config.toml
n_layer = 21
d_model = 160
n_head = 5
n_kv_head = 5
head_dim = 32
d_mlp = 640
vocab_size = 2048
activation = "tanh_gelu"
norm = "rmsnorm"
norm_place = "pre"
norm_eps = 1e-05
positions = "rope"
rope_base = 10000.0
rope_fraction = 1.0
qk_norm = false
attn_scale = 0.177
bias = "none"
tie_embeddings = false
parallel_block = true
init = "trunc"
init_std_qkv = 0.0375
init_std_o = 0.00578
init_std_up = 0.0375
init_std_down = 0.00289
optimizer = "adamw"
lr = 0.00139
lr_mult_qkv = 0.7
beta1 = 0.95
beta2 = 0.95
lr_head = 0.0063
grad_clip = 0.5
warmup_steps = 218
schedule = "cos"
final_lr_fraction = 0.03
batch_tokens = [8192, 16384, 32768]
seq_len = 256
doc_mask = true
train_tokens = 254200000
steps = 16385
dataset = "wikipedia_en"
Each number is 128 + 32 x the weight over its row's rms, rounded and kept within 0 to 255. Layers, rows and columns count from 0. Numbers have three digits each. The size before them is the row's rms in percent of the matrix's.

# up: layer 6 MLP up, 640x160, rms 0.0932, rows 365-407, columns 0-159
# down: layer 6 MLP down (transposed), 640x160, rms 0.0774, rows 365-406, columns 0-159
up365 108:157079115087140071158183117097070154111109087082158110112128080086114146157139092148088168110128078124116154153149147188129162107115110168197169104113140177143114156173129143182112111136175140139137123150097155158151151095131124104143126078090125133085130067088124109139097095068097139118124098149156098128119145185126125124122139078192160172141183142164103160194126168093178149098177114075077140154142165201169147169093145176173155117115174184186178119115121137129150102110134152
down365 100:130213116110169171160096199187099128104113103133078153113223128111138094147123114131078110119122146127079143119080114133123164136101156193137148171114150143103138082084096105095156174125100136120121032158083178154179150148092156105131116131160072142120082136099084129102116148136145159137096097102063086133142139123129114118135153142202159110116178082109101128143064127149124165105090145166170191138130158108138174089126067182129136157094104132124153182160116168115152113136163111
up366 121:158131110139093153157166036102132164152201129138130128114170150119109172158105128131095154098156132078165152158148130125114181161123121126148094125166193173114181148130142133149081083124129131133053188133115117123130065101126126121101087128134149106148080103221148097096091103095096097128124141113160146116135101139171120139157145095117157172201111120142090173093162113151107149135116064114076128102108060166127165143169176141128127134207178164117159143220116161104163103138103129
down366 104:167097106169101114160130111106119109038124049169119149121117096118126138088168131145147155159153187118117101101181129094073099128042133143127108157133145175127092129166161135171162089153175090095117119120092095084143110099079104088161075110067116104105087114080135130147104130149157170105127138109109133107160186046137110163183125144083072101135111109101127080201151130133102112126125117137139077124172135155149107171146098171070102183118127161169183132138101175158094090107130131
up367 119:139132121138078122101094114118140117137150192134216095121108123106082164137128122168134136132142170094154094080103124104136116148123139116145174118177151128176137191164122146110130134136137169131101071119136143169197141065122157110197086122143127152091119101097132114094109100118179175149134120128079105115225154133156156139162207124137134096117166133130156149162131086108135165097143119140107100212141154117190095150086160129162130055106152104131094129138162112115060082192189191
down367 121:118127124152099120034119085140165071153138189109091116115118095182128140111115092151095139087172115186167091163121121145089134121186068168152147149166119174169107085093088101135144159149170139122096133099161115101134107126202119099121109116129130125115155145148126144104076135132137149067124129092147089085180151136154190142179176097075126116110112072123155138124086136203133136144129060097062085208165197126145111124105157156135149048149123122105120173147132148123113141118152102
up368 118:125111126105136117132098142114098210114158105141163084156146137147064131146081126134095190101109114087160128122120127132137181115106112139123158124182196145212130156117142132074082113116116158113082045153083116145137029163136149096144132140101137146087105110147224145138066145114164120171112101144116144100168162144182132086116139108101124131128083153131124126180087131148151157142157094106112074150155170116148182113151127181119092123136097126092131186178148167117105112132109221
down368 108:099088166116094071100150117081127166102156145157183119187166135131093132127144109113111087100122116116136113175148146083077126124126088053156138086143159119150107144127154076109062105122080140120154103112143086121119181134145136114161121054111106174183074123131132152167127065160184108153116212133113073151083128090099136146118120142177116091052186131122131116196144099110130124110035148120171120142170110116134137150144092093094148146134091149046128144138144158164090133106157151
up369 119:132137123171106147113125119112143102141133126187157122179198108118134119112131182139110108126118161145125112051056101190149236116173113200148081132129085166162132102137137169148120126109086157119165131156139105106182146129098115125173133109098123134101126134133164118158049108124161144156118117110168163142115096104111189198163202122136181145114185101185201180121167121145086159125131071164078108124155108141125080103120142116109173107152125125127140147126078169122083117169100099
down369 102:147168087101128141126194146129196179089137172146115092096146074142146082120068160126140101096115065165128150168117206117101085117090152114177116127130105143163141096140084141137161141116148120128133131115126154132125147101122170119124162132161132196134197134094078142131149087167122088135075114094147104114142090122131081185108133155148100103116173111083129108093068129104128096158205057107100158170100108100068121095088093150089134125146042089076153080126143114095144177086110134
up370 127:164085122116113152172143103089117089143132129135100128094129086171152122169114120131110166107110138142141067126164127190111172134169143210144101157142153172175138109105163185149069146149096135191104052139130131112200099123137170151136104100118101156131121150146190178116109164044105136087091103131139127089153145155134147120114153167096106115175107132096186222112126103093097145093124144103091073137098157139171107139134186144106143110093146144189143109158048170134139165114178108
down370 105:118119088120121122117122186117151096123111115147099146123107155143171142126150119097115130121170164139164058115164142121089150159076147141155096121157146141161136125109141159196136103194053107147129132125161197142131178092128171106179134134157084101113084160113111150142117169132139161138122172153129193171128139140170087101150093150102143176140121185145155226114151160157152125139141147190146149111085078063123140042145138160084130068168174184118067132117110110040136146115117136
up371 005:105113155156126060087164113164198121106146188136099212064136148102154129157130098119108140143142146159180067145153107169113143107162100161157119104122080125101077154158080133111153093184166109168141121107195160109138122108106120144172134160087188090120134168098186095123161133116166167078169110163084126106085090096145156103087126109121098076107130180104127121120132161110109159139148159093176060164112138155143080111127139085121113147174101192079114061112154162140160098118111128
down371 005:116153108081069133153108176127091131221106138104169072162103095136126123102131117152111143122117123084083168077062107147118105148114124136117171149166146125167150075091122142135110142193108104084106133145131075164122110078140123140088119104121084184132138072109100135199046096132141121160166149097175143176174129112158113100105146134154223099127125095152133144146125130127130084141152106164085134131174131113123116145099134213099166113108123081162078179179102083099112178094164130
up372 107:116121169122121116094132160105117120060163135141174194194143125201168153135119130154097130092160114107152048097091142187142159072180121106096151103133095149149110109132161138112109166141113134137141125119115180169115102072161120181126095161147101105127092133104104082111129080143128100092129133083129163143186179137161168115145182136108087162159150113129084095152080124068127143038185151103173119114114119161112181113097168157112127130088075096113133162152112143120152135179185051
down372 112:141156136155089097094103137147141116143146143141102104096139125089129106067168134119088162120194106094160166194134138089137149118120088117162094133155127144104124136100066056149140176165115155101098147195142085159145172158113123113113173102125160076168078111169144143173107120055121128208122170079123092108091143119130110127125133145162129159112142126120160147161140086133162159114181122118079163089181169185169106129127060090151088134130121136167184169066150193171172083097090135
up373 119:109133167109097132124112127163172112149169155153147135095107079188134095093122151178108144046108157091144100162081108177127159138136120146142133093121091130123147137104134163113095170128094087107097102152163153209074132077115123068146090159122146193072146147124160145103118087177110178163120090134097109105137159139127154160193155125167061107100182076137169193131124113132163134136123143121078108206085079146146127162133146175177158076150133187137107121159118122100166119088101073
down373 120:117074120092135097118080124096129191149149112129182134154080119167142069160155151128140157119129114125143171156114115136124167174136040166118125146171179183128132124129134206134095141135142131120073146186096145099129173120123076081095099130152168126067137144199093144084139119166136169132097106146165138119146151092104131123117118118131142119155136081122086162077114134107166141119122128165109182187128141200140082184119178138150138144157100200139139255161111119151135127146111160
up374 006:154132132163105113202155130159174169105160132158136096077161076158143091139166110144135106127123213127157113136164152157137145139162138174126129139120106181102112081166102105106130148131079158075144127052119124173102130119157089089114133112121151140157165134100113079109148155129147112151075128152106107145148133095159109090173102105116096135158129172124177132102123158216109191132083111097181155070076130137128142201168099085144094109129140148101123042101125100125215072119135068
down374 005:101114085090145099104096141104133175132062127098171125185079179087108159152122158126047130096182060110117138150115071102119142111146089108084128153166099121159191152101163131148149126176140124194092147145165155076149149151104102143142143150115138097124115106108096132126119080094134135107150136117157152131148106131082115152079146150143149132127103084141116074118143112043152117077112153136074130220189088103115100066043134134093139128133098163122132137175123126146061124188132172
up375 005:122105108129126163102102181145115156078133082134104070128101095153073116115140152156133053149091124137131102103168174137165134125151127159103169105128150204064168070151106119132106161080092198117171131104115128113152105146174060103072127105105121158137143151131082106104146162054074118135058124142137137171103097168121120091178104091122119136157104120146133117131125139201101154125086065117125135097119103145162122201145117118152111097148115112133130040106136087130218117081156107
down375 005:124143155106154113099119094099180183137089131124185149171153122120144160147139098152095147106184135125130128174131092070099146156119102107098093201171105086146092184090175077166161106129090076151119104112154188120127165121125149134152112118147146067187094119120142128147122103175131133097132107140077165078134158100116107133111157169126104185143152125141148096059112088080124158094074192134132123121128071105122137044076127095116134144149123161081148087149098166177074081211128128
up376 122:200116079122151138104102098138077170160121128147178118116147076141068144208149142126101149126110109116128082055121172145142141107165128080202175106154122155119143127122130128142108110106140142141131096168114113078177120097066184070181085097162158103119117130156140130118060109078117131150177102146095154127159103069117143160121084158156188124154172151143186078178170116127088178135110105209122130117108143159099132099134160126140115114147135114174110140137116165101180072120187165
down376 127:136162107123161101102119084165102143141092103147129178136153096098119145172154134153108093156126143136069056107128049119103103081160089121201165120129141102125104081127113146131105158147082170147122163142124115100154107122060187100147123082109143124100112179151118176147159127096145149129189116138037128152174099064133160119127080176160134138120134129152118104151137143173111133128081097134123184159137164172113067164194119074155177145129080164185169144107155184085112141127191146
up377 119:135085130126130095160148168144139135148171133154149094187153162183147127137122087161105153092128129176063102140097086139099145108143126217094121129134174092170098145057133083122144128113099157147113053153155176174124102153151148173138123132132094112089159144117079098140139150091114128139085106160095156137165145159158112120189147096168091127116189163132115116105184128097208124092120080152086115153164061185074105128109162174076166098149163129137093149153109170172173182160119119
down377 112:113124123120145131165091065116107104099157083085133125123135111098138112114127110139070127116107141155152111153138113116150131157105103054173151154085098128102198116207199162150108171123137177179128135090094157178104180149140102126102161092123112116116037094133168098142096146193208091102125123130136058126135059135144133109079146152179147164135131146128137133255149110160134126127126169142086116124128131159111121192112078121122149115100090147112155172137146160086147133156104144
up378 005:129087176112140132088115136163054126120108091180093129115095125119142142112125109116114139065135099139171143134051079124118148117130109064153127104135183105115194129119142094131132105152224139158175131172128147142186144153201046084127137147101119134132074154140110102162119134113109092086120152177090139075129121153126170121105089167142073113130090090081156120123135112172102078160163155129130074172143120191133079093091156136110136100154138144088181093143124053101170118093093161
down378 004:182153119133129138141133062070118095185135126121130114108148098154129114072135141139094117140085167118088044092110134134178103165140121179140120178103032144129033116092099128085119139062113105125113118134126090160080141080093168176155109104155138126172133122128149098114111144162099141111156100068162130164138150107107074098113127100129191142164142132152099100131108136119112150121082147088099087047087121099098137076174092125141176197138099106182095093101130164112102107128167099
up379 129:176156173146085168167150123162168132150140139155123117117156108176119129152180064130086068149128136132203100170146150108201131122128132107113113091114111093160171095119186136096116151098148159143140108104058132122127108078068121127158092101145108183139082145143157154165133133087181159097145163166075110085189146136152189148114103165118184135134130098110144135113141083137067115109074138166158165150068120138135074149119172180156122067142166134115123169160075174133108080135124069
down379 147:118133149132111130121117120141129089108073139162115158102152131160158106113120097128131045107131172065154083141141117071129186143104144153145114080111127119122149082143156204116108137145121144160146110217090146090113091131085159133183171114097146164139044058116168176141152166098097140134187141180099122138135111187159152121140178137106208084111125086116122128093127112115117151094124138162143194126057169088148131156085159159151078067111139141091115083136077152127111100140167113
up380 006:146129132130145072057186129123143125032212102099105125106223141125151154110134084150109095106119151110160068125124091199097114119124096183181107132138064117089191065134109121110128125197187137137136128132113073181147100131138205127119150179103152138114170165121179122096139078120122165142159090151112137102125103073153136074099145126138139113156128218136128157127132138124078141138097142135164103159114120138130116141112104094139096118168115155107143100127125168107163110094118084
down380 005:098121088114092168179107151099163164192042182119154173117089123137140116149150139147109163075176134118100176138113121133114156136159176097094145132160142147150094180111099176133136125154121124127062121138151118069131099055089091162121079068116078146161133072117091127227117150166153071174111168090133097139175115168120085130094151119108180125095123091134102131146102108106180094112111101121086130128176153119125109097150127164108151146118109137155097198172140151149072159156166161
up381 114:141107089121150127177170156131105106093196099137128120185105151130128133145122134137090154130091159124099179187064103158137204115127050153141171047118133108100165099170180086201110163117127129128088180150126091140149098124171176164161123071077135127143118133178116098112133118092091063138141141124131165093095113107162187156116127074078161146161137127138187125118157136175168111099086128111130103078140139121077164100099160152149168133154093126159112119172095196145108154154089139
down381 106:179169130067111137139184105102133143147057105102133157089177154140215140108136085151169129177161194117138131120096084082125160137105221168148141164106055121123111128084088139098158160118163152085059105135098126096108089119098113116116149144155062129159143146155096140138151094086142187136130110099152130126161068086081145142157129186141113134107109159078136114128083148079159093125164149100161084122164146118117093091133114141157180137089141075117139157128131173146194161144156104
up382 005:113145132188155144157142101102088120108160158116141173068109145174208138123135114128093135057053055095100115079156122108160109081075153157134126154125135155146119052167103062155121114136164151075116132164104082164151135133154090122100135164099128097136167126141138135109119134128097137197180079117091151077127100074149146153075030137142181126135116146120128093187161122087173136138127119127127122098099169118103116133140147149213116114159166161084097098119130149150168146111144090
down382 004:166107153105102155097159138141144122148094173167069100125144088115074138162191178089152118195169188182124054137115092141088168106216187096162125132127130110158141176128147161122113146117132158185140161111145165065108089151095115136142140133093111142188150127160123145132113112147135113126159159138179098165111181152153086127158183181165166184137128132148118178124019123095131139146134128190124177133176111158156141096137120116093134142095130116124098122176102099130080146165130149
up383 120:082122142130114140087075110143120139141145115147217070109138077115137174160104104146075108114151140145148097131102096103095152086173139148136140105102142144166158158143121131122091138055089175128141071124142141210089135082126133144152132120113148129112105116146073088142134085128138121091128152121102182112142110155143189137181113153175124136123118195145124151167098072082135161163092114158088104218072163090124152132164149154160158081160164103197074147111123076123171133150214117
down383 125:076152158120120180108128111135119128127130103155139124158122095156099176158101087129170119182158114126169164196155094091110134125117119172136093139136122146202093144134125175116095147096134145136039142139166129172115054098088177130170130135151139121109112120199106125172080122149079087056116180169155190148098148167129169103193118173107160126113100214161087057128176144083129147158144150174148104137088085137141125088126141117134135068129151128155149148149161107083158127141173130
up384 119:140109102188120150108103118134098131122130190144148194127088139096115107125094130113095127162162141041135096138094101157126165154107127104158133092184084120105122135166121131139121088099123120172059102153132140233104052083095148119180077124157167129081080150137167196175089137099099101117090139117113167168102193092166089163107122099107128201101117112130193174153084143161147105126143133136097154130135139131187205164156145148171162136135109125124127141134101177160128109142154135
down384 119:111120182103081133148157131092114145126114164068170043146097157124179122185106087142124101161151126099139154148129146057149186121126127094155107162119117109113189159132146147135129103132140083143153153091083145095123054116188071151107116125139123182085106086056177130148127143158172147106167208140134140177147107159081128130050139105112142168099132106156097155124109159088093133169069143133165142108140121055116120111149105177106104143084094119093178160142145091132079168142089128
up385 124:150168132048118194146119067069154114156108143167122117141072095139133177159133088100103133078158167138109078115129093154163154101181076130142136120133151164130118101184124160137057116122132154153072074149079150134149104143108136198172094100168120127058129165156167152094068139091131143105059141119153152101137128109143120112139171110127169183163110100099127111107117160134139103116122127098114101121137120170096105121136188161102105107172142110178133152211052087132190148148154102
down385 115:124118168199115132096094171058108155150127087130114105112122069159121092151132044084136109076148145169110161090087148118115131074168176146151099082098117080127155116157158145157088096102171168111092119173034150167124174096099160142070113159123120146141130110143111182074089104133176163139140209122049155159115102129118040152119146145106153142127145142172130158094139123093124137120151093144091156112184144115139112081109159132107117164113140083094144174111106127161136168150116124
up386 117:083134128136143117095203129160191130112118117178187093132079079184139168161122133139092135093119174141135137152080138122111131159076131154113125120171097138114142103177088143128119150059105124141108120115105137136125076095169153172132107196056142138095106095120182096110138102186124162082145126177156137088114102182143186109134204082146106148124127143127094133086101155111170177134167097065094112152131135093109196126115146154156131023145105164140099142100129117117109084131067127
down386 111:168131164112118143099091126130166172118130154108199147085104097188151120164126138145118109152164080093167074118159121132127139135111110148134133175091095107146210126097123140107096063124137155159143136137100167126149107119145086142097149153127103069141131117168112160105087133161108146089171166095201154131114103110086122173101106155123139154122091116102196108127132053112116108161239162093187128144139074181132075179144129134108075150118136149147130080182139115131199181157170162
up387 116:085105151138112150113106094165168139145169166137079108118145140147128137097115167150076117084099154105156138150113118086158165119158122130083133061165124157145105096112127177135100147123092165119065146088176140178129073115103140102193134129167116129072100122128126139140137143161130130113079132157118116154152133165187108170154127202140081171154126143121159143087122034109073096152195121122161151128157059137182170224160149120120091100149147171171151133112145174131141109213165100
down387 114:148134100149153095188173140115148171112178088144126162145085114117144153103125158107163150120103143134105069098093169129091114108162080169134166094045110175142144164139131146122132111138116127146104157106164069140129116138142156099092125096105073127143156142154151194191098098104139133169149195105078153109105123114105135110161162163114170115100062133134122100048080183054110076071138110169107115129124125115157134085130124109171155168127104140110169176119127161101197169060139059
up388 112:100127132123153139081135162133146136109159144137109157159137106115116105141150119172126114117176144127110081124090116123121149081095087166166131113157106178152120113161187110232135158126082125212133146165194154115151170120140179131138103093116173093131102130171145118095163083035079109105158086126120151076168136162171173164156162106179129165101124177160060128123085099121147144123116123150105181109112101106133195196138160169140163090171177150175154082125106117186117145106129138
down388 103:172094143139110123093140147160101122197147120114089119108211165143142153131088126152185127079087129111164097099163200095129090111140178142171101161126118071148108124145154165069132116108144121172103094127125149088102129152147141056165185201139122098145143120089144096146146096098143109129123093056162126164122134105124143100109166155141124103104140157095126078181159144205079087129167130100126095097108115149151111100117112134060113130107129131073118172087152046057126186152113159
up389 116:145108127166082139164142112127092111140143113158155125124133154165131141189165106156085118086199109124143171136140163071115089130174084138108104102150129103111120068124151137131093114123106145084152114143078144059226090063109180114171099114124151150106040121170153137093140158179095120153088124194104116116161162130112149181154113091159148045131142129152151104119189100147103133096111065146178123085100155146174086159091121168135115137124084119122104139177143094133120176154188139
down389 118:164161123132115155118155143091091103101137104135092105140134153161104094111160146141127099120183130100137168093120161120111126137100148162150119193130073162118152080117130152130101133167104149124158149179065117094108111159104127168234166136088158147163144161180101127101143155152067190137155132132067076133085094065136173103160146122078125189057128128158088131153172099070159131117110138152176182134107128086169125141182102095115043107124103167145122086181106180132115163138142106
up390 005:131131113105104138129088163118162162156059153113131150145099091084142117125177053169163165133174155168139165128067094155121126151145134110116117118108154149166162201134168163075155150172143090136063181176169143156136130139112084108125085158135163167126161131106115155150079116186171114119133201158080100112123132142126143128098133147133151115133051088064141124134121144173156154141150119183116094124091066112148090125170129163083100137140130027119135161100171054115117177109139137
down390 005:118117163145180166130177075163097113140183075087116125139134109205171151094119175111100102135098079139090111118154132164150142115111145153151132113100069113054051083117107074139104115088119113112151116066072092154147159149133133170108139140126053091128093132135126134067165103073075082180099057107148143150095130131110156138124123110113118117099115150173115122143156111100086095197155071076154154135152166149123184143103142113177136134085166141164102123104068139094100134100113087
up391 116:089123156113113145105143095157151155186145146153183162050192100115118129091153141136102090093127133144103133093051177111102140126120170098177103116169125132128163178139119119164084123125103191170118150145185143142106106074161123094133081143126149134089099108094224155092120098131161191067134151157159117090118149174147100134121108108189116128065164129171096153108104120111105157135119126121104147230126078158120161166112153148129149110149168183165104104114146100095085111171082144
down391 108:156132093146135142152134137089140102152114105105145098133120172174092146193147140086136161093121128082146106116165140130166115123175172165107120185162172122179147113115095128134137154204104102102132154094105219097211114111164148104175220124072172110139156106112119116093099180121199124127131097151165136132116121115080163165131128126080123132148131095115160092128196122099082147151151136149176106154126163147138134164170125179138085089150071105097136127161085128067101201106146177
up392 115:124141116130122116131131145108098109110178149142124191147105131163166107143155098128069100117122151026174125142150135164116168107120083133169191062158153138149157122169133111180112099124122194067108105143164122143114137092156142151131122086112113082128071120122138131102088140099158090120141176139092150143143166116098143182102157038099126156087219194149161200163126155120103105169125116088107147104127087142151185129109149119133145132060105138145121164148142159030098155111124110
down392 106:090146156104126113121205111126148188148106083168139095104097113186158137064149111106111143104119097178187113079159124122116149078147172074150137172100155122129176171069124153182106144159171122151129188117139157145123105121112158158162042118163115165180093121132118088135116189223107098134141150100166190177150151141138095139143129108170124131138104098127111118107099076099134112104141126126164123133169128080128124116121073159110127161108128051067106149130111162093159174164182160
up393 117:107099111152097091156105111144124171150110104149193192108100066108077143138100142123136086150136116088135104057129108124128123115103076104075099122134076140133136143126101114132078080073052096141087122131142168134076088099132148117162114145060090157081114069147101151092108095141167129160096120189097180159113167139116159129146131102083107114136106158080122193184143074159165131143200129120076113207156082111141055145090163160176117143134107122116137119157125144097096147158128145
down393 110:140129149086182185135156151113088099106114070124127088148083134144120109102112170161137142168122106084086125122118117144143136080108156116211097125121120150138157127093144176068168122146099193110096110086164128106158117092174178157069107138129128090156163209152114127140105106098148126112154099169156122116131088162096155176078124141172091132165210110087114154114110174156084130182172191156148113128080108098163165141151192131175133131149101131152158087132159108086113201127096076
up394 004:172137112136151114115162114179112190022111168131090121164118122120131029117221128129151096067133140153164133125120068133101153078133108128102098131156144121092170126154105198096147110155132100125116161133131110140065124089098124146092129171096169157116202137065172131130082133100076122118120127174096136171083123117166126133121139077197126086111148191126151163115132122168065099132150130087143137091146134105172144213120064137116110100136104132096134113143105111118119117110112114
down394 004:083099112103105150175150141104191129205138048096203162121122114122155164182080118167074164179126127094122149042151124154126099167121122156104179098106142145121146063138121093138103140141105151144136089135145171114171083155110119176119111150148072139164082100159048174154130130133122110135115158184104160089172124151142130122058160159084140137118076096130130079172118083104157176112103071134088119146163140121128068119104125115119101156110113127190125161101112124106107087141164108
up395 005:143123091154092098106171186169118066119159139144101136149184154116166180105067170158136069146109118134135007133107112126145132137144118128138156108110096104125097084124076165145133102174255105147104108158109121117152117126108174103123128110122148144114117083196155114131151113083107191134169133171136109136145108166120181084092166117119102133108147141104116131170176165099150108135150120128101029144124138130082105085109146156114152124166094108122129132186136180136071097126114144
down395 004:100134161157133161147071078106141116162119186119143128119081106159151058130150091168171156099117155127117239123070141138153116134139146116125104163124182123131120182125108146170082130077066143105137117103134148165099114104133118090134119118142107092180104124160138102173083196203136138093143151067108127119121133114111105160122141178121192115112126128094134138148066101179168145142109146104141136090110101109130142143251112083114167167088111104131094167131132113186170154120142184
up396 106:118078173108130120131114148082186155123140097140133170124085113109087126152103130094124135086153156143149118075100123193071168132073122112106143156168116126164183174148193128131074106135140112129112099163121194128157103149152103080132121163152074142030115168114092123102096107112184162105112130135110137075174138109129089121083161118069132154137115149116135131146122149127161170123136119090114088119188175043110096105158113144182185084117175149109151134221125161123105161113184094
down396 099:102133115180082183171175150148133162095160094098135141186124182127110109160182135103117120201056095078129138143142131029125096110123158107130135198106120141174132117165065174045138161134104139057206166148114124178099142169129117128136117097139162158207107181174131108164133157124115113144090170145126146126081088125127146120131164132084111129127117101152098132149155139112129093104129123136082216134158164102147149145199116110112105122143122086133115185139130132135141136117143154
up397 119:125111120153133143187121142188099152108127091141153136085174131190158116166130089092100060158062155116137072067148162106084145098143114145170122152181149171111094145125122153138146177132122091167127087113123160126119104104130174137086065183106153120038088100155121172067087139156111116122134134175146114101165155127169102119136133071168169065078099151212112101109132100111193154169107130164129091164161121144121132171102138134146161126179112177124066129160118142112124091114107107
down397 110:154134146127176128165147119171128111125168101135132124100114134098113117179130101123193110159116176033153162164129181143152136119113114134044172113159163059176108188114104147155114112180102192078140201136136052156119129149162134102104172078162112090135126147118099173122126104123136115125100164049134120080132088077110097126086111084117100133128149168141149159129182135101121135125110162114176170138138061140141143097153107102172168187153107115160131079136179123074074109120120121
up398 123:198089135170138138139147123099143133092210085148154105154138130084135089140126105168112131113179136114117144139139126143165179113112130092154071064113153160142126156073156134188121114130109134137152050143107154087180138165108168132143116098131063162132148157119171136139119142070095077156124171120097188045130077171189119191154181168098126169090127157140133100159128129169079145131129073184091206125176159130107191142134137111153167129139161141126177130166118134143146131113121154
down398 122:147148052100126107080090169142124155100168116110135113133140138066165150149114199153142151127128164158130131136087144169153110138136085190117151101141074146124137108162105139179151128083133124162173177136177131120085141182099145089108145129150070099147087179124065121132118106075172115076121152120101132086149096119176142168137171132107119175129120150132112126127137174133126132148205123138121119104175124156133074116115156121098189209059149108114115185108135133151232081193133090
up399 081:104131119156099112140138128116074144113131130196109150126089088172086166181136047212094085136146138109186127108141141176120194149099120130191133070144129170127156134147148144155110147110056167147134105153103211124159124095107142145156051121114143122110123160159151175089122113120176142119124122171080161112142136122215148164103170122137149159157148158149122139112153091104109195120104081152124135173134108124129162138160157184139166093123140116206159193122123155108141081118171166
down399 115:147109138174110141147132155114150165135149089190122161134090085155082135201148060179084100112158146120129100159109154143139211168115105154158144043126139151143142147161185138145095129140110117140123129137109167092148129108142180127162030141081135117106120163174155209080062114118145149122132118179065139102142139165200146153147130124127150139122151158152170145142146063134134207126138083125113152168147089128105134162178149161159161085113127118187164187137111135121109132119144163
up400 117:153100121105095098104128091130140171114213107182161108139113087135147154120129091160121046109165145160114092134147077112183171072149175157159118096180160107159127188097160143187083141099125110158131064133108191181111099087133125083140090106106165110077111116128159171071141133123157138135160169158108169131162140139142127135151170138138125169087094168134117120154203122106117150118087185187103164210126125113107095110142185129184162095085142167148109120084104105143126122156144117
down400 124:105096051163128108103152148083087140143106178147112108129119085106184139165184134149118062137101111147121093145094098113167121101112066135138160098131052141099159197139133154103087126068165065103103126084138102115172060121094139162204106119149151095072146140107174115139101143141104131130126175148135162113138159146107158181159080132139149161119133169142132075204202097159146141126126130116149090100136130139096099142129166179164093140134146145120136024102140128122089175110128106
up401 109:140125113131111115113101123220156105145121129165138136132113084125117106157098113091134187089125142121084112139108086133150147117144063196142100114140144109129144153127185167152048132119084099141151155079148152189113078092151146111199094185132158099120097120107152096088100069091129139112126134150127109094138100106131136183146117114097158191161187130124133193160112118150178163068143145081153143158105128188166114157147206192133083091140115069161113121145099151082064121123086112
down401 106:122118130126116105115082122066121145097164152108159135084117123153145160082205103179153150088161103115064123114147147075072112119074179150094110122144136121146163111155112104114145152096091135157076082139148075076080124112137239128094138114152112128115072142128112156156162182122167155124134081104155195095135170158140168098104114098108094074078172122096120097080116084127118111162126110102142095135121160139136090126165096119158159128151181184181181075168138132093152132111137195
up402 114:104088117130078120147126161126168151104152087138137162167113131109154149138075130087096119154158168070112137109125141131194136146126080136095114075126149158150150124140136109201092129138156112169151152127146183112159108181167162141214121088172152126141110150155111088112060080165144087088150140175125150067149126169158141138097153163138178166150122167167157142126155182185132086111139121067082188130152158126129149189101151161125128094122144155154134136136063127096078204192081160
down402 106:131118140089134150143121098126175112095123135136107144097121132140134114135179076186153213147095083156096108140152146164056184113145093098174118117152094143133075119134137166177144131071093112108128079123129081178141141134127160099076097166126141154120135154194074162138086157147176110152137120073181136103154132100177042149174150106183079086165146084132089101152148167137144146082116129156096113156132110155125126166146128155144122143077082088125113213135150149083166112120076067
up403 125:158073109092135147193141112121125181090139116114104159175167137176112161170094127161074132130114117175107056175086175137139149133126171177151056107136118151143080121150218164131093135126142134126089123137093158132114157095136147105112122122122154156123109087158180128090147088091081108106107186150068109136148167122151147104154080117082134102127136192144154109171159095056109132087095117167129102183133141093126108105175122113088140078162155092104102168179096112133161087074194109
down403 119:167084099135107087147092201088084147176099163154107112130134118143131140133119134225110129149145177166117122077110166189138180102095144131140183107099114114091174067154165088141212080104145107170145138183154057104173109145113171071118127117111118210132086134162127092160179117062089139101137112135125102119107115153144092107153143145089153161089101198142178121116131137113057096150169118141148133155150102148151094103138187145132123112133133153129111131102144073108102129160116145
up404 122:151098114169107155148158135166128120091149139151134100149078090101094161097122111167105093064127092104167117078141166160104152114112190231115127084110117136138157110133167101142125145128130164079082135154180143146126109136154143098149107101103146118081137130168089142063072151062117111118172163178182157172115147153168155158139115109106138119143136117105202200151217138137155176092095104107155113111114140107134153155172110155169117122131064154200132157105142183146179110163171121
down404 145:096125072203109110209124091135095154127184125201173083130138095111061142174133103175110087066124129164171108153127104158103130109097083190179141101143141165147110127152131137121188143054118121117109117155174116147129115108114241111174130101126128151121161090191161092088070132134142078119136145088223198144131139145117165113187113163107155129137119105103151133109159070132133176116132122152140105142127121162146095124139164152150126129098132168125101119130149132112160102154125148
up405 103:147183133114177140126149117086098116155205116181107123185172112152160142123090129138135134084173171200144144167112107132095171110066113161159099089127121162113109105194102149173088139119142117145128177160103184142119154104166100181105124164086064146120147183144177177112109148169161136136108112149155141100170134162198125136121167145114142188152162093113116188173096171118094137105145077087140085122147081138143154115141097074151117102182108146105163147106081148162180190160133137
down405 085:172081158118085162125099161138121191102106081090141145070080086157127161189096140091141152099101105083138115095143118150096087137120117116109141169136158096180133162105144089139051146147181133114103096105117130104126121079096133171129168114126170150154132096171126156133124120244149137114126094134160115148132138105104147118149130102106075078090124164177196144152182111148087136144136110157122181064135150182130084115139127154128128141089155122098143117148198200155048119098152077
up406 004:191064142133119112079071093103156123142123126148117064101176070035109146122117077124143115130132113149139141157107087150131104165178063122145117130110066095114100158122158131104141120144212112112126138116155203160147100113131081123176112146098148144119128158134146081089098136163198178079111147163097096130125186072138124076111150133135151102168085173165127127118103131146089178170171139168127139143149115153163081119120114164107138109171082089078114127167158062085142174116116135
down406 004:084166110158137129135101141127100129130174113090160179169123104177172095102130129099105110122141144089144125120116116160176160143133177110116113064146104194075159143132079091136151146157093136188136149113092103192113141094152184172088107150169074135162114094087121154169105105127121138191142107113207109159171104145138148161101136081115189110085138104173133112109149140067115105160114095100058127164126089068111175088101176146174111132116163158206087137079126116118098081126168105
up407 093:089122187150105141156146116153094106095120142190134114135151068158103138170121061171097104116124172107180121128125112167139154133115089125131100065130146173139140141139181149115071158099097155093090122145082180095126102104114127129176037161092113161056108140149155176119092116097195142104104145176101156125182157117170124155140116105194173177148116146129138145127171114059122202120088077127125078137136155110115120155129173154156171070155124104173136173195155156106141128143128113